config.yaml
num_hidden_layers: 24
hidden_size: 128
num_attention_heads: 4
num_key_value_heads: 1
head_dim: 32
intermediate_size: 384
vocab_size: 8108
hidden_act: "polyrelu"
norm: "layernorm"
norm_place: "pre"
norm_eps: 1e-06
positions: "rope"
rope_theta: 10000.0
rope_fraction: 1.0
qk_norm: true
attn_scale: 0.283
bias: "all"
tie_word_embeddings: false
parallel_block: false
extras: ["some layers without positions", "local attention windows", "gated attention", "value residuals", "a smear gate", "skips across layers", "capped logits"]
init: "normal"
init_std_qkv: 0.0503
init_std_o: 0.0624
init_std_up: 0.0719
init_std_down: 0.0719
optimizer: "adam_hyperball"
learning_rate: 0.00413
beta1: 0.9
weight_decay: 0.0
lr_head: 0.0231
warmup_steps: 215
schedule: "wsd"
decay_fraction: 1.0
decay_shape: "pow"
final_lr_fraction: 0.0
batch_tokens: [8192, 16384, 24576]
max_seq_len: 256
doc_mask: true
train_tokens: 133200000
max_steps: 9182
dataset: "wikipedia_en"
Each number is 500 + 40 x the weight over the matrix's rms, rounded and kept within 0 to 999. Layers, rows and columns count from 0. Numbers have three digits each.

# layer 5 attention key, 32x128, rms 0.0501, rows 21-31, columns 0-127
443522504510531539487515403485469590494479560483534570500519455458492485541493570507563554512524461501473523502507488526537442512539397487506540493459445500543498480433538451493484476509495523545508486493541487436569528561501366475486543483519447490584472485490429496453519496472433532437558488563450536518543472552566461511436442493505495435510557512484437536464508517511429478492571
443615472521493456447401455410520425466520528461440563567490476465509433488548521487531503522489512489561587508522514402543514421498578577443438537473487515501464523436492509531552480453510491495500442448460532542556510516525583533489518554510474533571510496501433512475478497570469409497440442558517523520510514546458460477535606480505551475500519483496545492444579478511473510498560
560451437520555479452460521509448451532499456519483470488497527529509481537495485481445527487515526461499459512492435520426546510451476483473521573528537513452511493564487486506483546481505558553537533528545477451497468498512529526508567437479507463472489500496585450512498583495508454464479564451504489495469414499496530508488518470522508559503484464552501513539459533517510490577403
489528501450499476486473518410530511474525486474429585521502550520538458454490561511429540531458479406480473523473513472554590468504488481507448569522510467474426449532569490553480448498533518483544429448555524516558584508557526491538511523446492507451518473486523473544477533462529447502454585498513464553508509473524459471528518517495525565486513475481525514509494461499490511517542
523570504436459433562447576461492472477499496359504523513427537476550483562500410482526578472513481523492508542454504571484480497502474468527516456535485535473509436490487589522531452472529467438468500542391580412457479526506497516515558497547559471531462503437476480439432554482436521527544523558539503509437513530469396494552590508494547476511393525543530465395505503560512528522534
524518461464473416479540381510479440459508499545383564485512512543529482487522500503472547538530477447444489607540500497549472478464441503437488522501561482488520484466518415550500539511485507486579453461491520515540459591539486484530549527512408539511508546409526511528516535474432482499540536585502574526519526430510551441549520513496531531504429457493458517546495460510548512475505
512462457499517497527494481581416513488516492496471555565484567555534462524536450451500474540572468485497500481487544421493491553450439545473494522497548550512462509529495463540538539506521527514494495501464505523465522503447483503504424513481487448511415458499450429517510510464574546520442537493464514542568429548514472558505491456509534524525570490502492509485416481514522502507519
572526500430521501520489477490490505537472396421451551437458554516514448469520495508447490530510537442463570598436487499410583468494438535515446453518532526512456440515496486480485494525510528439491493487519535475532450505502483492521509454545483461560507482519505536497486502509489485494502534554480467552537501456488498504511446495478521513515554505544491472491456477517401485504507
583487520521482506451494561500590584583544408483563526460494527496509505469455535478524578521520469515493474477531527562540540506463530497508523523527523475460455462492502508504449443486540476462557518493538490537445518502446441432508440491535475546460484536512584444550413499515522454487577528451463443482461489520478429556482519530556509550477545527482569410526426473511491434506499
437566474454479534521492521505506576410583585501488530508455566498543472513494528480532499433554462490539534454532561457535482481539551474522473499445505468566452525484586489454464535460399502486484480498440554518518551483430422492503514517507591534511501544480445501455579409518518492498402578476530524560458530462494442520564512509400494530550413519550529561500491524489546535486556
508475518441452476484473559539453449506474467481492502497484521484512523501484417518453458493459586496474441509418496500453567463565557450567472508498565540491551502484548515559454486531500520421531482512517515549485479426566484545512489510537512490526540481401561459506484516434506504509510550527516503502534567604524530479508472489528512464568509495455431499513548497487468518513528
# layer 5 attention query, 128x128, rms 0.05, rows 22-31,54-63,86-95,118-127, columns 0-127
463492522461497467493472512500465499435510586468480546482510505478463456515510452452565535472467552461532528509573516504561481480453474512457553532523426480502493552470575493415531534484516504514447485420455572520504591547502503512468499553498439503534483446488409477527572497551464513549465523479519466483442549466464538455553571459447507500494465449497533548431488480512545534534530
493459492495534426513441462455466496510544424473433516514513528587520528502494448514482478529480509529544532510491497486498544578500464435485439560476614453478473487545456469480433505529440509486435569539483499499486466464427501516502556494653475457503554457490585535484572527508473441495534576612425531522491514566434552589507472468534513482457515544521442525517471500444508469521493
455534553458512528442497517438535527489544437470462561522535587559469475435466476538532509486501526423507521494515472448512544452529526501444492569480515467482430504506556436485428457502471540541474476462480534549523538496479481493449527506592477540554562479528503505536474446548463475446495545515446523534453544482522501494558503505445549469484543511445447497527499457531503485486521
488602482456510487537493525498468452455527479419466571519442504520519488489553460530486582503469426527501523553458465462523477462519455491476542501569501534463448481472539493547550464537525459478511477514402525488495518525500515501489465532488504513500548502538418480517471593519440595550519472575564536547480534530558420521503462461517526465547507529456483480514438485482560485580477
565449481433540501498482409380415451525538542500459530536542526618450476459521530496517479475599481507506497503507467473496522472488478515462521532496603528546491518501571519505456530554474474509502444495460564515493587480483485515488539549530496527486477488486460490507551441478520518515543507472491490514511522417494513568448467456437526512462552512528498606559505508416481445514495
475521522504470449508519514515428487539481530468458488565562485542527442484520494438549542521549489497529516505550579485476535472474494484500516491472507523470489484545457534507518506500530471490475484468533537486538473511441455539527480487527508451553474495488457494414493485540548468535439507524520496478479447505534563591519506484526475487549461449538496531497436532476511491452506
528504493491471520513455572468457523527558521385500568491473545533547447474505444544581494485524585478492504519513529525590556469455533465538481434544536456550482514518533527537445513490524459506500488528484480511506522513485500477455494595479520501563606457557503515508493453538540476494534499499519485515439516528491397439543537455478498499440514519490465459588432485446518483547461
487499488547553518411430478448591558540477443476535588461524551453526442457540548456400604533449532450469563496534498478485531488476514527551540482495520526455494493513511466564499489520492531555491486458506519502539457523492468489527514424484530512526527538511536461578463506531505466456473523527473495546477403438440478462449532495551477513486568468513527389564451479532457506535513
422562514529450585470536542547560560501539491575508493493485474465532548443487500491502460501508478450515561531471438462469433476503556531474495514519429516519537489384506422538509495449444514490510462471429515478527472542531508496534489547510487528507539521530432526485546529480468514482481496486507528553527517496528487447493472519426474461534495467485491474504492554502511528508542
521560547478448480484484479494468470461551454471508546432538540518520463547499520510461511455423531482516430423485493467477547441542501482548460614496556473532541463481547543509460503502538484486458475510557549520464471505480445534507522509432511503484542517502540469507460504550538488485544534556535511509457454475458546502552438510507544486504482476466492473530507500452472540441501
481488539487523444490423535589472495569565531517535543523552477499465534507451552489532503465520533592461488461496540462556509481495528460504497550502583449489453496559565547496447491606518496499440518479494489566450526445408415522453440573436538511412544582510486465559475502503580493494490513460512484513466469462546525525497551434472538533534516483482544468561441517500553446499442
502572469503521516535494489434485560434487506520429554485561538533524475512429444503462555552447475502491520545508466492508467526535461522502485521465526484460474522430480451518492489510473528541468489541434533478531462497542563480488495455505453511562530422458421484522458545500511458511566549523433504522520512506487509482473455541461532477497494532457467519533473505539499522486565
439524494476430482510478506523494560490498534510473625562487536428541408476559471422534474503504533602508559546411529476500520390502542476534449593444492430500503468497437482474446457573522512410459504549481528565475481479550489506532498498590484511544466534455484489426496469526527458515491563572505525559480438440491465514442399468459537595485529527536489532511470519544464556493509
506495559466534450555465510547517423522550504482478500423476508483491534491570510494495508483487474538528453439483485489517461502527552509508510416500515514467507530533517499478472499557506439436573533517521487564453553524451480540473469515517515505486577522533475474517438482491562565506458490502524501444522535483511502447492539523481439582492476527557476529456540523520427506472460
565545534506562464556474526470469492480574516489481529460449553490471506473475479494497576460466546539485522468534539485480506493520524470477533509474509509451525493438560514530470522454482520402519497455522521488496509475467479494462508453510525483505496495437502521520523523448524536523504512509518465515478552403517523513480499502503514503477447519551524501525539513467549524505516
408558541575530464426451545484512464554483437525534475425468434481541519425441540590420532537460477531559550483499535472482502519468467472481564515449571536438478497484488494559503481478501524451553494474522476466461438506481501460428533449482517562558526484524487517590498546484497468495431549535505467478496480547565549531531532535460471512520472517530533442491499495537518468444536
520517420482484477502458487505506463521491565464516538536574544476513480554471473475515551507448466530533553482505513443519496510473543502463406515468490548513469488476557515429515499511532537461449522523479549573525562525480445560532477522514471536460507516470455468461473482505525515507501494475499478553439512484453444484502565511518532493519473467410564475452520547489523539429523
501502490524506488476506428457457504449519491535495533580529456536496489458552463513519507515535502479435570535489482475502461533520472512511527544454511511482491535516500427487497558546464497540505440500485479447505485537457555528550552538511442482570530489505520536521498543503491455470469533485454508498521455532498557483455538508481468507448560491505472552520437510467559460539556
327555594600454503418518544469536528490447492526529510498429527472551477463494537526473446515553464461563477529433516424487480490593442497563520521528485471487515495507395509553517426470565478534490499491526546471492453546541575558479529476503529457609528453478413542585481524490498480534521503562482481481539495554562502432528517498473476504498508519554494505479532498558420572482511
562461443444504515505422529484533431549502523438552510484487506471512508517517477482516530514442495526495532431503488527490509462460580543399445523452563518508462455484527545538501491499467491465492610526515521480487536512512511533481441463500528525453494489489516526463503461534543516521537515498524494467470521457471518547448476482482434553491518537485569482474582505440540493510468
462542511548441499435497582537497508512462481500478546547499515431466488475477520475533506532477543412516549506519480479510500440467517567396551494512421501411505468468650501530528437459507503471505474439507528497508556551550490558431522493505465564538489454479423451578516569485554502506435480497553473528483488526511495447627563537491544505491459444471574485377528495538513518589564
549461485466504441500493439441491497506557467428467462499452491564547502483530427500502476500550501543536499458500461544510521573470448391530422522484590474480478510540460461500450584536434549535433488539537484503496528472480520544494526465601547467523571408525613500535523491494490458467530547573447533465492499476449497532501486440521472512489530546569512537555505517446492471517480
476621509509539518451475481424535581510525476435426585562502551529483497454496463460519516487498513425503505463467525436536559479505497443443476556468530502504480507469513432479469412529491626564490451539482518516530567454529568486519503506587541506592502481533518496500445424514541433455488565510469519554417441489464454483493517495450518477464540496444482506483493393521458495519506
494593488454494500501397588522484473426533432411490636503447470496523457484519406493498588500500491542469543510472477504551504476463511523542581463534526508480486498534564481593475457526563438480517511480413529435529484481513486484468509555433549495566569413474443517490514615497434548487498513544533566538423566493507511484520538487510527494547509453471433475522431521528574492545515
550513502480562531510473460463481475490482499487462494535504495518446477467514545472537502522538527509419539470512470457504490501505533537410498447473508486483524489434530524562466468469456567502532455513471503571451506518575520519521535446485440530497477538493579475497521454502508522457510503500536527560448482386396482485395519526531465462516507540498551492534528503462476538518522
568479483462472493541580486521425550544519585472474482531473534485509447496477517379478484539497491503516474466547557539489546485543506480467472522540497534567454447473561536496492503551530544487498461434506533490473481566437521469508440524485531563449517539520470480419477372448589540562490537479546450539520446538499532549501528443528435536529508510538513487517469583510489503511512
543568514514449512480495544456514515484534467423508542472440516429500399470483468473470506495443510518489489457470480552492492397496572531505527443519478483545545517474541505499465503494442478518479500551470499498534482492486495493489517492491528505503553501602498582500434468553509511478502487553536511583454519515473466477508523553489438466509471437490540469548484503485460534545494
473504506504549477479523495473509474553539466431487564456576500523470422451530511451429599540521515481544516546508512444505527558504435447508483546498523511443465424568502499487444455526503522553501462483539492587499474462444436490495499553502544520525488561503530506530447522557501446439485510444495493573419453484522483555513568404496500496463562481546461447551478474470476480515459
419579473488484560490452495482490548505586505546452509515540505421480487466554438487504472463498471450530478529513483452496484501442552555465546484506543458486538513436546414542483505488444531500501463529426507462494521513495502476470496584507517487551527489487438436465512522541476531517455533536458541516431579516503467511528433499416465440512466511505474520510506481477538515521549
533491590430449468531475502467521460478527431498521515437517527507523468538478482488527490461427501491483431482468527526476554471596508485517504573487560475492505465532519481520515471551489468477514437532472548538517503472504451498497502538546507484496509569462520495477508516512482518424559487560528566488496428478500520501478398522501551519493478490412486475492498528539493491434528
543543477500477502532471552502505561483638619467469512527514528512506510563479481525534531500484499478514444485509540438566527483498480413484491511470500452486501478470564503527483438496500460525514549519460540503498477479481507517486515524490473508462554464474457502492524562452532535546504438512516502463447448528464486514492536479459501527495507523488508475514483415464515506478496
557486459516597517468477477489502480511506455559529509415543539471491446499541574456519531481421500471473517497528438503468509465491485499470516506469508514496483500499485528449455541506423519493421504449587535512570493460538473384486494533557509524455494532450506535436499508504519468475479503485467508535563491468454600470474511477598451555481508513500508474631450449516501425471463
527466505502518473457503491536416521503563559457491500507480490540501482551442471520480507552418504532443557541609597458502524507449429448449579423489512561432569483497565481552473519523473493509455461489494568452517444588496566541472529581445505502519500469462486521491477516541506538501437507599513483542415497529507528443485551462516516491568515454544492431509497438550494516557503
474533532562508582472491464494553515516441471584502482478466476446537540516486511481456487547493516459477494486493440480503447494579482519514571548493458414461488496466491485489570504471532536523483511499512494432507467553465535550459505448518510482548462467486521481509425604454471514515430461497468487546568483533538543469505376573510437493514524480500488484485403491523469532509458
436494478521506533480484522484515503475507569480448513496526504501525572482500571499478477553485494478504529498516514492535502496477493472518444482484475545486503466526567491511485511475500543487450506507566488488470512531486459471519584472531423477542508450432539435530526519455434481550515528473477509504478498577525520514509512513491503535475538497454437511475504488555496542513503
465552522502520499516469523492482484464543569405373570509522579564526504496475496470478540482494450471524483456532548508547483467544457433485487537513587526553462493514492473496418499545532552448480486458501479440487493508425436463547503504486493438495552531505448494485512508504478500509567468540543530480485505475452546578603501453444447531498493485563444521529496475452548553527512
419500583515468465561457621472534502533507537425500484451443568452559528475545473595508501483472508500496511496481537511535467506502501453490536491479502448524516504514422541528558452461527483532494499552553510453468618489483534519502534486425514452482533412519408510483442499474541509535532503553521503385478534530518425531563509529417538477471505510472487511448506539495472555496512
505551531526518481429584437456505525505491434525551572473537491487448416523473486485502523535530456468536494530492503473436529534466493491516453443540466584434491428545459466517483527560528522526510370459479534508488456528501440425535490516473556517545475494470539526534517525530509517439502571593505526507512438515516434488484537504520537511560536427523447493527463500535445459509522
521546493473503459543494492562429499444516511479422496492592519494403469526515484486451465514453525544502516509547553500545494445491452512443482435529612454484523534560530488480482494497496462411505485477438548462512462528487508484529466581497492522502496541473506499471425464525550485503485533559513520534394518435490545464514611489474533464491466488498534552468534494499526553503518
350554485560448500463501529482543509488515515539454496453472517422597565494494565520546484495522469468505460516462487479509415560550513517480502593505545442556441507468468477521493455479528517552493597533537446542441517475453563556438525479502502472517553496478478496495551529489490435547512486467469554427471545522501538545500470500453553515491523461495477497486536498540609496493475
# layer 5 attention value, 32x128, rms 0.0495, rows 0-11, columns 0-127
502510422571467576464524515498571540497471546535552436512565489498504508532515547479566525505538524537477441565530492524557469510434576489510513583460481434495494508460519421493567488480531466514490547552479392563500532499488514512517495480510488524522547522521570470473548477501584470531459438432511550463414512519504416531444519497504490607432466468463518495466478507473548467459467
525506532469527379497457515486427465480550494502464611488491479456472493518563501558487498593436526529459510498527486487499580490506473530442465485478547531519602418498526499538468545497506500524493416465531575512485488528536501504543550524468436519534486518434543510476520474492444524482490489542514519448523501490558556455493496496532521505613545460492462403516498491488508583509522
491496494512448511460561542463559564484517478487481498463533470462450485510525452452574505471509522535508427588526567546546490543592489504535435540543506431467468532551537496503503526480512470504504491478518487581518488581396493508459481560476508482494464479539536433489470515543498524497506521506472488475495485473479499436501488477463553515502486504498501561480462491511550453493455
488507510496427470507584563548513513546565542497548459488513495562441475543486494489496586461543507534536480519532539486492425531517498440561448505566523419475471479556492533491542509542483429479474532518445526579520501537404481482445434518465531550461546500521529477464554464498562517484481477400520451490384480507478461574499506456481515505425514536545486509470518519497542418499459
473501513496597515437496562506495576545477473519543464593466458475560515457501549523514499519462386472534514498459496508519510510476541514525519499491477492488522504467447464476467478471538456482594413524467411472592560468556515446501478439522466505511470515480488561480490541489522487454470512516508509562517520575479481541476542563461554543508449565438493452483457463441458452574557
469459570566508513505466537490511501457576535400573498521513579566482510408478518563450504470487500461556489475519550502504482567494468503516561499554471520552537464498473472461458538424524503530495532524561456368474518450503508498498530507499493535460587510443434538536506465432487449548581470543441556463561469562546579469520566468516494461462498512482406445547482518455460608474480
490559496440532418569460451544389553542572487510522560520477443487451468508481525527509514496495527460483540541458462482487492489509420501552465463530411509413539525518521526491479520510535481539517450412524516468546468515483539522445480486479515528507537459524464534518497522474523517526523521422472456518562530537594453495491485512493434378510500506552502503527527518427493464501561
472470436552498480457547463487527489524478543528466530507467494453544551537436447487518550521509494478483566469534502449484511498525508471485521478545480527473497510411485479495489414429504518581494527549488492493465465507511437532533533474487536462507485464484461549494475520500497515489503492495483446538535520524563438483535570490533467434498465475510501494456513495517471538473551
483544508449464495509500453452462544541476474454524524429462551505459492480546508501521501440533571545520467452483535510512472538554528485479534462508446518493530351478509525466546480501507484518546409471485545502538525481467491492542492542508527537565530472495525552506529464487459444529549508511505486497474455505606476528498518505427559455469531526539442512469511528497459537444470
460473428506506486520474447530582492535421530556506485509463530540444516506511524559477568524520542525542498476550504492474459532520516428465557507456567555467458549483428525465479510499488525515547510455499490560463478503425551484475501482498613559467647490501497477569479508491404478572501471553465533438508448534555531535554507491595454457521447515506455481554507441551539441437443
486493439433466458534503425517449437556549488541459538489464568552499567442464473472468436500516446549476552525493564491433547523588484563459424474562580550394448452580500546517469488551502562495482463489502529444465459550467517500443512522440532497479458485519465510511478465523555417505519527418508448557529449444586475493411448510503501484605558511468497500541472521528472501509520
514509570534510548444510527491488565431510414430474519494509515455538449519490428512520461461449514486506513523479456475534487463532529558432546490486482498466568446463462500520509470520536559569551472570477480454520529500555491586518496523521517461516514476502446538505390512488395508446571510603473550537562421555511545524477485516422474499473518557502552434456490462492477495511455
# layer 5 attention output (transposed), 128x128, rms 0.0624, rows 0-11,32-43,64-74,96-106, columns 0-127
582578533448481460557549462499471485490507572423493472494472531490523566513497489469419506521527544499552391459575399547390532507498489416503493463579443457553522466439444447450562457536520511517481612496511502566478518440485549484484520592556496474527468511445505536489496431543451500604521498525453526464464547473426562539442473516464508448518461420463491546527494524446466520466528
420541491551476456449584543477526585490449401525492515567456494557504527479503480466532511647557480459508475520461504523506511465522473397541558537509511529441508528442455539495461514500598410462536440474549464475541492572574489475543567501434486563484503449462521487599527582459529476422487492454523507455511507500507440481539549462585553515466567458505479497551467453503482427537533
495546573538476518512476502453489515532471541507509419494534400596478466440492489572492445518537521489454533561551487534484489505391530544523506525493512513514417462536484544521443560558478566570456518512477481463493473511503459533466474520541515466496513510518474496479473498565471451509506473484525505538519486498500501502468410460520449499486427468515493489467575490463487549553526
527489466488566528546450505495429473483501532518412499510534516512442455498457540497431541461488533474551492510465414509449574502485582529486487471481510558545550508547454594457506510537555525499449563433492519523450542468503497479452382532553579494482490483478486506420539499481458470547525516590473476552509479552532534508524539483442526523528551481481436554493492513538452500466539
481519491526462515503431512470510458500523577529562535522438473486480486537560421492515407518525541465497431503492511468525587506574428464503477504509557490529448497440524423442418560604477481511498504486491539474410473489476441532606576530480492451448456431531588489520462513556576516563485521544503518527476492471466539500454445564580394459536506542539594522407462572471534497496536
440514427442570485518503484578580526540467446490500563539515508449583524454494553525543624490494486520485557507442536458525479533509504430569552494459492488521522622531531470554513467465485499539484440408490497494469494572515473497459464496360531433557516480508461511475529477543448537439373518526427472473520529493488573450495489570485585550469478471438498492426589569545531480489375
565513515482455484498526471454456555460470522519419538472539517521477528545480465482501421508516480519493469442542496490477503457535478540477534516448562515489542500533479591498439471562462454470443516508521562513497510465528459467472491549495489501428487499520584560517485520554542481534564511509512432533487537608493465560558513447532505487534532439521452565500468475458479576434558
601528520459533486570485462529515484489583502483461543486547463502475508568538535465512470511506551572463430501498451533509531484506495515458457518457554503542466457583471427467505564573464518497495444451493485449487497517554478578481497511577586486544490540539580522460521432478568497540425408488499546412469444537520381597462524483500552502476455470463503473507504480423568549481454
551491436512564499465513455540447559489474520460440585538513545468493441514420528432495514585501456511487469520523453521457520527474506516552493482501585556434525592501495527509512508470525526481444490388501521487548425513412524520397529484509485473480486466451499583516461545444533488528484472490522562559575487540455548553546507479423580457456507482507510494460549495536487441468518
459500522466542504486465486493371575491527515493429652475549548447504548635479531514413548409397546578477525548547540481487500490529451478526502507557503443491493446504559444472433390559455531471455550485506508452481453475486388523440503487616550479561518513560523513468487520556477486550454525430462443637549512545518470479531447479419543471451516419570485552533496458505518515498469
509468585568481511448502479476459476520477605463509499528547527544544482554473562462504522469482540555460477492489413459505501473453528593505550470420437552525440473491402492519579482463498597465477540412518478464507475486440561544457563514517560469578512501459518476513476553507450478530531423552550463387498411486542526480528476499455616521451511510471470478519472525545373517552489
511517461465508562488570567514677454461435487481563522510431484460495412449565538499513489548504476498478548519482547459457450544449479513530529471447479405486502502452518512504547535458505453469511453513521471475509524508449541477526500492529532573501568495527506501539515504490480548465522452479511573517467504453431467476480515536546509457545478558563481448455485540483526465521498
559558462446542546531500496514498458517486477465508483465459554437521528519559499521488495501509475516463512474528499499458496474468540491485497520535519495504548491494492551471513522499524501461494554563479499487532502540526521451504507456548559496483515518477479565500433460533485496534480453506501539535441486465460579556538411475466497509494497527464489530485493532451544520454482
443531529578474477492511489500472579489452520480452499517489434512572470473509535507493461540485465474464481498455505448557523561526545559512506491524486560448488534490489504527490461453543517522510508516462497462585517523584516501475545479462461472559462515524500524490513551488467513505513510503485527487559469563511455504562486586452505517452530521516488429549462473551505488513521
540478482478536526460508462472434493451472495559506507490534514502495520510484492482545534507453520485502462521530484502510406544411469508549580471512532495575465446499545486518485483504478536569506475517509466498483536474559455528472473459523493547509564464436497486520575518486481466463496521567476534508502509491481488464472531492563507513491535501484432481494502458516518515557481
590559414399470560570446493572449479484480533503439514516509588508478527541534483428530507493534520508546472482506530485444507474432484486522530523606535443535496455475534460438490502573453522520595494537440461504501472476507426481548450513549507500505468523460487476473504498505448504528546531584514504522509515477455518540536546471556510477561474464480545538448503446456470484521526
403464529591480560511496516472519540512527477506543531517499537492441510509475477437508483453489535503486543535504441526453542420473482514457443493506498555559514499522475517497505494509475514511467509492491543514485494476438511494503508496510468475518459546486510495465518523471515496525491557502493515510502526437475493547558509526516541515515517496512460508455468519490514481527571
429450572582439500492458526422508484491446451557550393497468578576489543484465522488565461466498514478503470486501499577472512490536511500460489475491435535525492438523473486449548515485515521489456475494472477485504488424501500462473531518515468481456485515480522557479484565520562417449523540499473480503469519533473547522518463496566532572465526472476542510502474519495593494507485
429537455555472511478497555518553525431521518524383487542536455566491479506521496491529542549541475500516485474444481461527461583420528500545541510501483427550424517455513536540507518530500498572491485491469451440546507541559468519500426439437532547509522505464484489484469522411511518476505512545547489444531493511506504480504509489518533511537501536542485419489496454493517452534458
467544568577562478455491500495507483530504533549531488530493454520507460483462429521518494482517437461543452490472556515493498484470521543554468520478482452519496512505557465564492512462479512451557450441518564469481513460558529522457484454493409523518516449544461429545486518493450579529558560531527514446503559518549438486524593551493465524475498517492526459534538447550391464567556
471465485531562491527476480546522476516527495498408498520562478499491502529505511506513493500548489482505507531459514474512500521472463514494520497461498474498497497547464512498426566535537583524549465494451466467531516525517462517537425514491493467443451528463503523528501498491518506490442504508536471486578515537491472485484501508462528475563488550509577458488492450569481517499539
457511535502489467493541498557509487483497452447508464484491524523464470453517474490485443532538519466545518501526535493444546488504510543529480483541518482519487531501460570513458527512487484440552512529541507547470519454483473469466524547545514496453496517480554496520488457528511470534479507538493454498529479468522490523493472490506525518529490517515528500452543522513397501439513
503570478494486525518523551537478436488495476447519528544536470521494571531488459466519539486516494523552462502514493515536575482435487496477480519544527458497563528471584457520493529521473459515518497455464465498495549475480447493572480518544498533486556540488436540460501465538483547493466454491515435479477600473551494557434558434531495462460414477430438526459538491468496535480515
367450561641455422439505496533472534496472461499500479518508403481483442478438435493459484565551442510460513560476501475494503520525544536505415547501478492487479487529508505555463519507527503497491462473431444476492407490504451504513538529480475491494455479531561467551514496443561447516526531504496471450592496547522455543497571506478558501505512540507588461445501472514478488494516
574590488429489497543467555483489486497514548472468501465464535575497503558538454484436401481513565455512505474508478547436500484518472482525499464571521443565413492438483492503550491535476477468474524508438515527464531508453498468476511608542564472517413458492485465483505458500528536553536531473537520511473458475442488536423411463443501421589548485528484498559476531432439527516548
440448518544488528495541447468503537512481451546499572546502562473499501454476507488552580486534502448477449508439493505534561496554498449539574536484513573459613497426491492443472503532525461540452504482538468525558485501531520536513528423482505480423485481502430496568544557529495478459452511505493483461542544557517514492572550459477472526376515474536495464485539442535517449424523
608513513455490551541457480541538469536466571485519482471504437509499531494508500578486459511501479478455497513497491513441465470394547544525501490538520552492426454504415524494437557570510583528360560468512492527509497509513506511474508499504522436464477521459450551484478542504517578539534442528548572537548452511426571454522455441496421471523438456459531497477570539505447564481555
617494449423567502570461455511459482506468499504428510472503457513572486483484482515518534550509508471506463545466412495499557447525552510459486547496475512559549503458474517496490479539496546545487533421447541556525552439486504525513467443542536507529506481429518475427489495491492483540515516545496517460530469527524553482560488483499484467505514446462466494458516517596464509468525
526510464477483486467452548552532423465447530492494429487455468567471445548552453455493428546488473537439466469510588542501511469531483460478519469509532505562448511442518504474486506503531433487514527487468553517375529501501504566549556596472560509446476498501616480558468506561537512566502449511591503549512509493512468465446443481585446508577451503511532534474505574511546477486490
430508428419539478542524441492494483559457517522497589498468523399545538495518445459558567433438487502505435473552569439512487514523497451519505485542561479504513548484557461430430481520471468524468457497450549486491481566517514578481529528474549512558451521510482503474565512553463494520420532501487548529485519472518528484527482541458481612464500460491526550472575569517516552521498
492412521501466540481564489427512542483458451600420549511525523438527523449452450442535464481572542455454445478477411484490584523511546455441507539439537561446562487519443472478442486543413473507436480468552600526528530448480553501538485533504464457437519491492580518460549565519522360554523477497450477475480549569566512579628638437531573501398514476503534553481448441554506562420574
516498524520525440477526493527528542494590420527506497511515500488547531513510544435500468551445453519524457520495511577448507554543472482464537574464464520528460460565489487466464489493472553511567459466521483437495522482529446527476477512520599499501526571540506456513482517435504428490490449480510518498481424516448483512431565488546538495486517512456520543534471517473545485490380
541427452502523520520444412504474515495468521562533591463453463410605499516472463468505510549538509486440462517525535523497575486516508499475455548508544550449509515481410532490372533436536518550431571430521512536528491431433546542410499482461456443438457539502561585485550530484523544515549437415551614490515511457468520476570572510473502426463505519513521473409572516587493469505529
404483476497514489425501598523436557465520464430465512519519503478537452583468568501466530463479463617558509568525517434495507483408531481519512548562490447474493450511549520531543467439564482532550446453488455407531485494499464501533556532494523519554567444515569563485539587486451452520493582421475538555544520522504529515438508604463531486491503448485483523457456511508499538493452
475479516596507476453585493493486590515492507449541439549539501601529427500454507486533497508492477468501534573471489499537513514395572568537553495451484538515406528468428493447493494410521609443458567397498457441462451497504513507513519518422461421535552492464594551527506585482493518477526474577466501462502423494505545381534545483476471527474500502495489523467489503539443515498504
508492512521490502476489508521426481518524497465536503517478496427571504480482479509508448517494561489538418555504513486531476444534483533460493480555502487525532468430497482509511492528487534529507481522472509535518526541447556541473514501506477488528488502477485562520485475526450544484535437560473529473493491490483540518458462512502490476522502464443508454449495522529494568535489
526582529439522552505506466556502456507517539520519506487503537523508514515550452498530509462497510497532460458518555592530491488542495419535537467487535497463476530525549518494445505541513473480472513507482570494486545458475488475440481519517524495410507503540487492488518464560497488500553480461519466512485510515534476521502426484513434490510513487485478575516479515451434493501443
645506450359574485538417532555466454443431504471510478419491471466476412455504489514517459466529550534470553488511504550452461432438498498483546550551476466550464492512538542463500495510526536521482566530474556485475540509474492535529447547581527459481531538460496554458497521537535463526499541598515533498496516517439481534532537421414514512480510516482501566530539509526513525541425
543472360433606498591488470578460540452456512446459452506578468504471482445555433449455520437534489488473521480492491480471485453438475513530506518485452451489488478445505470495518463513455486512530533570498472530492526503534480526535454482507498510459490466463491539406536558483507500528507536547493533525494521464436506530556563482481498532554580499411531495525468455486462535530463
417498526550419460426515581441533498502497514477534494504530489479484499491516538456550504506459542508540481526534511475507495513485467496514490469487507507535507472500436493421471488500528468550476419461572524522510497517466541473480510494499514524507473496580565468546559466514487436525492531511451446462513447444475502554589543495542577472505434498574571469486403564528543456481567
419530506502478468520428461440475500464413454479528526534492515495419515493474460431472497473492508449459518563435454479512464530485488503483496502539524453566471567541526475482481472532531440500521502484459560555413503530590470569516446576447533466561440443547537464542515486572543510480505540531525440504525592461483446550490523600476583516511500457561527482467521571511497458449518
488491478549511556494554528490532516502477514512474554469528508580505509520544521520500521516505519537481508476475457512488529538517496538503508471416493517476482563494459494500485483490467514507515469493502475493493503487527503469552464492495499547457529491514547498484521537453461496482503475455505532538500542496506500487503502446587505515528579487478453459473458433510514489516469
476472558496505496466473514473544491529606463461429528525480503542526508545454600487580521527557507481465522473481577568564481478537551500506467483459512576461488514547514568508485550445558557528521486455514475521467529524518523581436474493503464485497552531473498530529485470489507501459520407430444509496467495534476433444515474494474518552468570391490438472562543497454539491500421
546526437512445538534521479506480535473553519462448490471490532488433509603519495507471556530512498523423401438478545529476527484452452501447543472448533504481523584518523551491519471438550457518524579430500521477499516443548477533459435421601565441463517567574475539501537542499553518461457492476549522577531542473452482472476531547474493538484507465514491503481488432462500552572448
514574472451473533493502469506474492514602491461450525443497575466501563515478506492460503497483585443475503507441508477585525497565502541497499517494491492504564476473543445571462460492515491446504456515468532507498477550586482515491555456561463486513539451486489530468465529491491549484451450447513548516527532550510520428517464611470500523448510437420496481537591458481513571526493
520466522495466464527469468503474579466524561517493455477526503532516534510530513523516542510460463452511496521420464491492530494577531575533477444479471543510441454505509507525512561502559516480522541502510446539601447537481483509461467508524503461524521512451570484555484580407505541537498459438489446491550489525495570460459449465547549484474451502484543476533470489453507505542492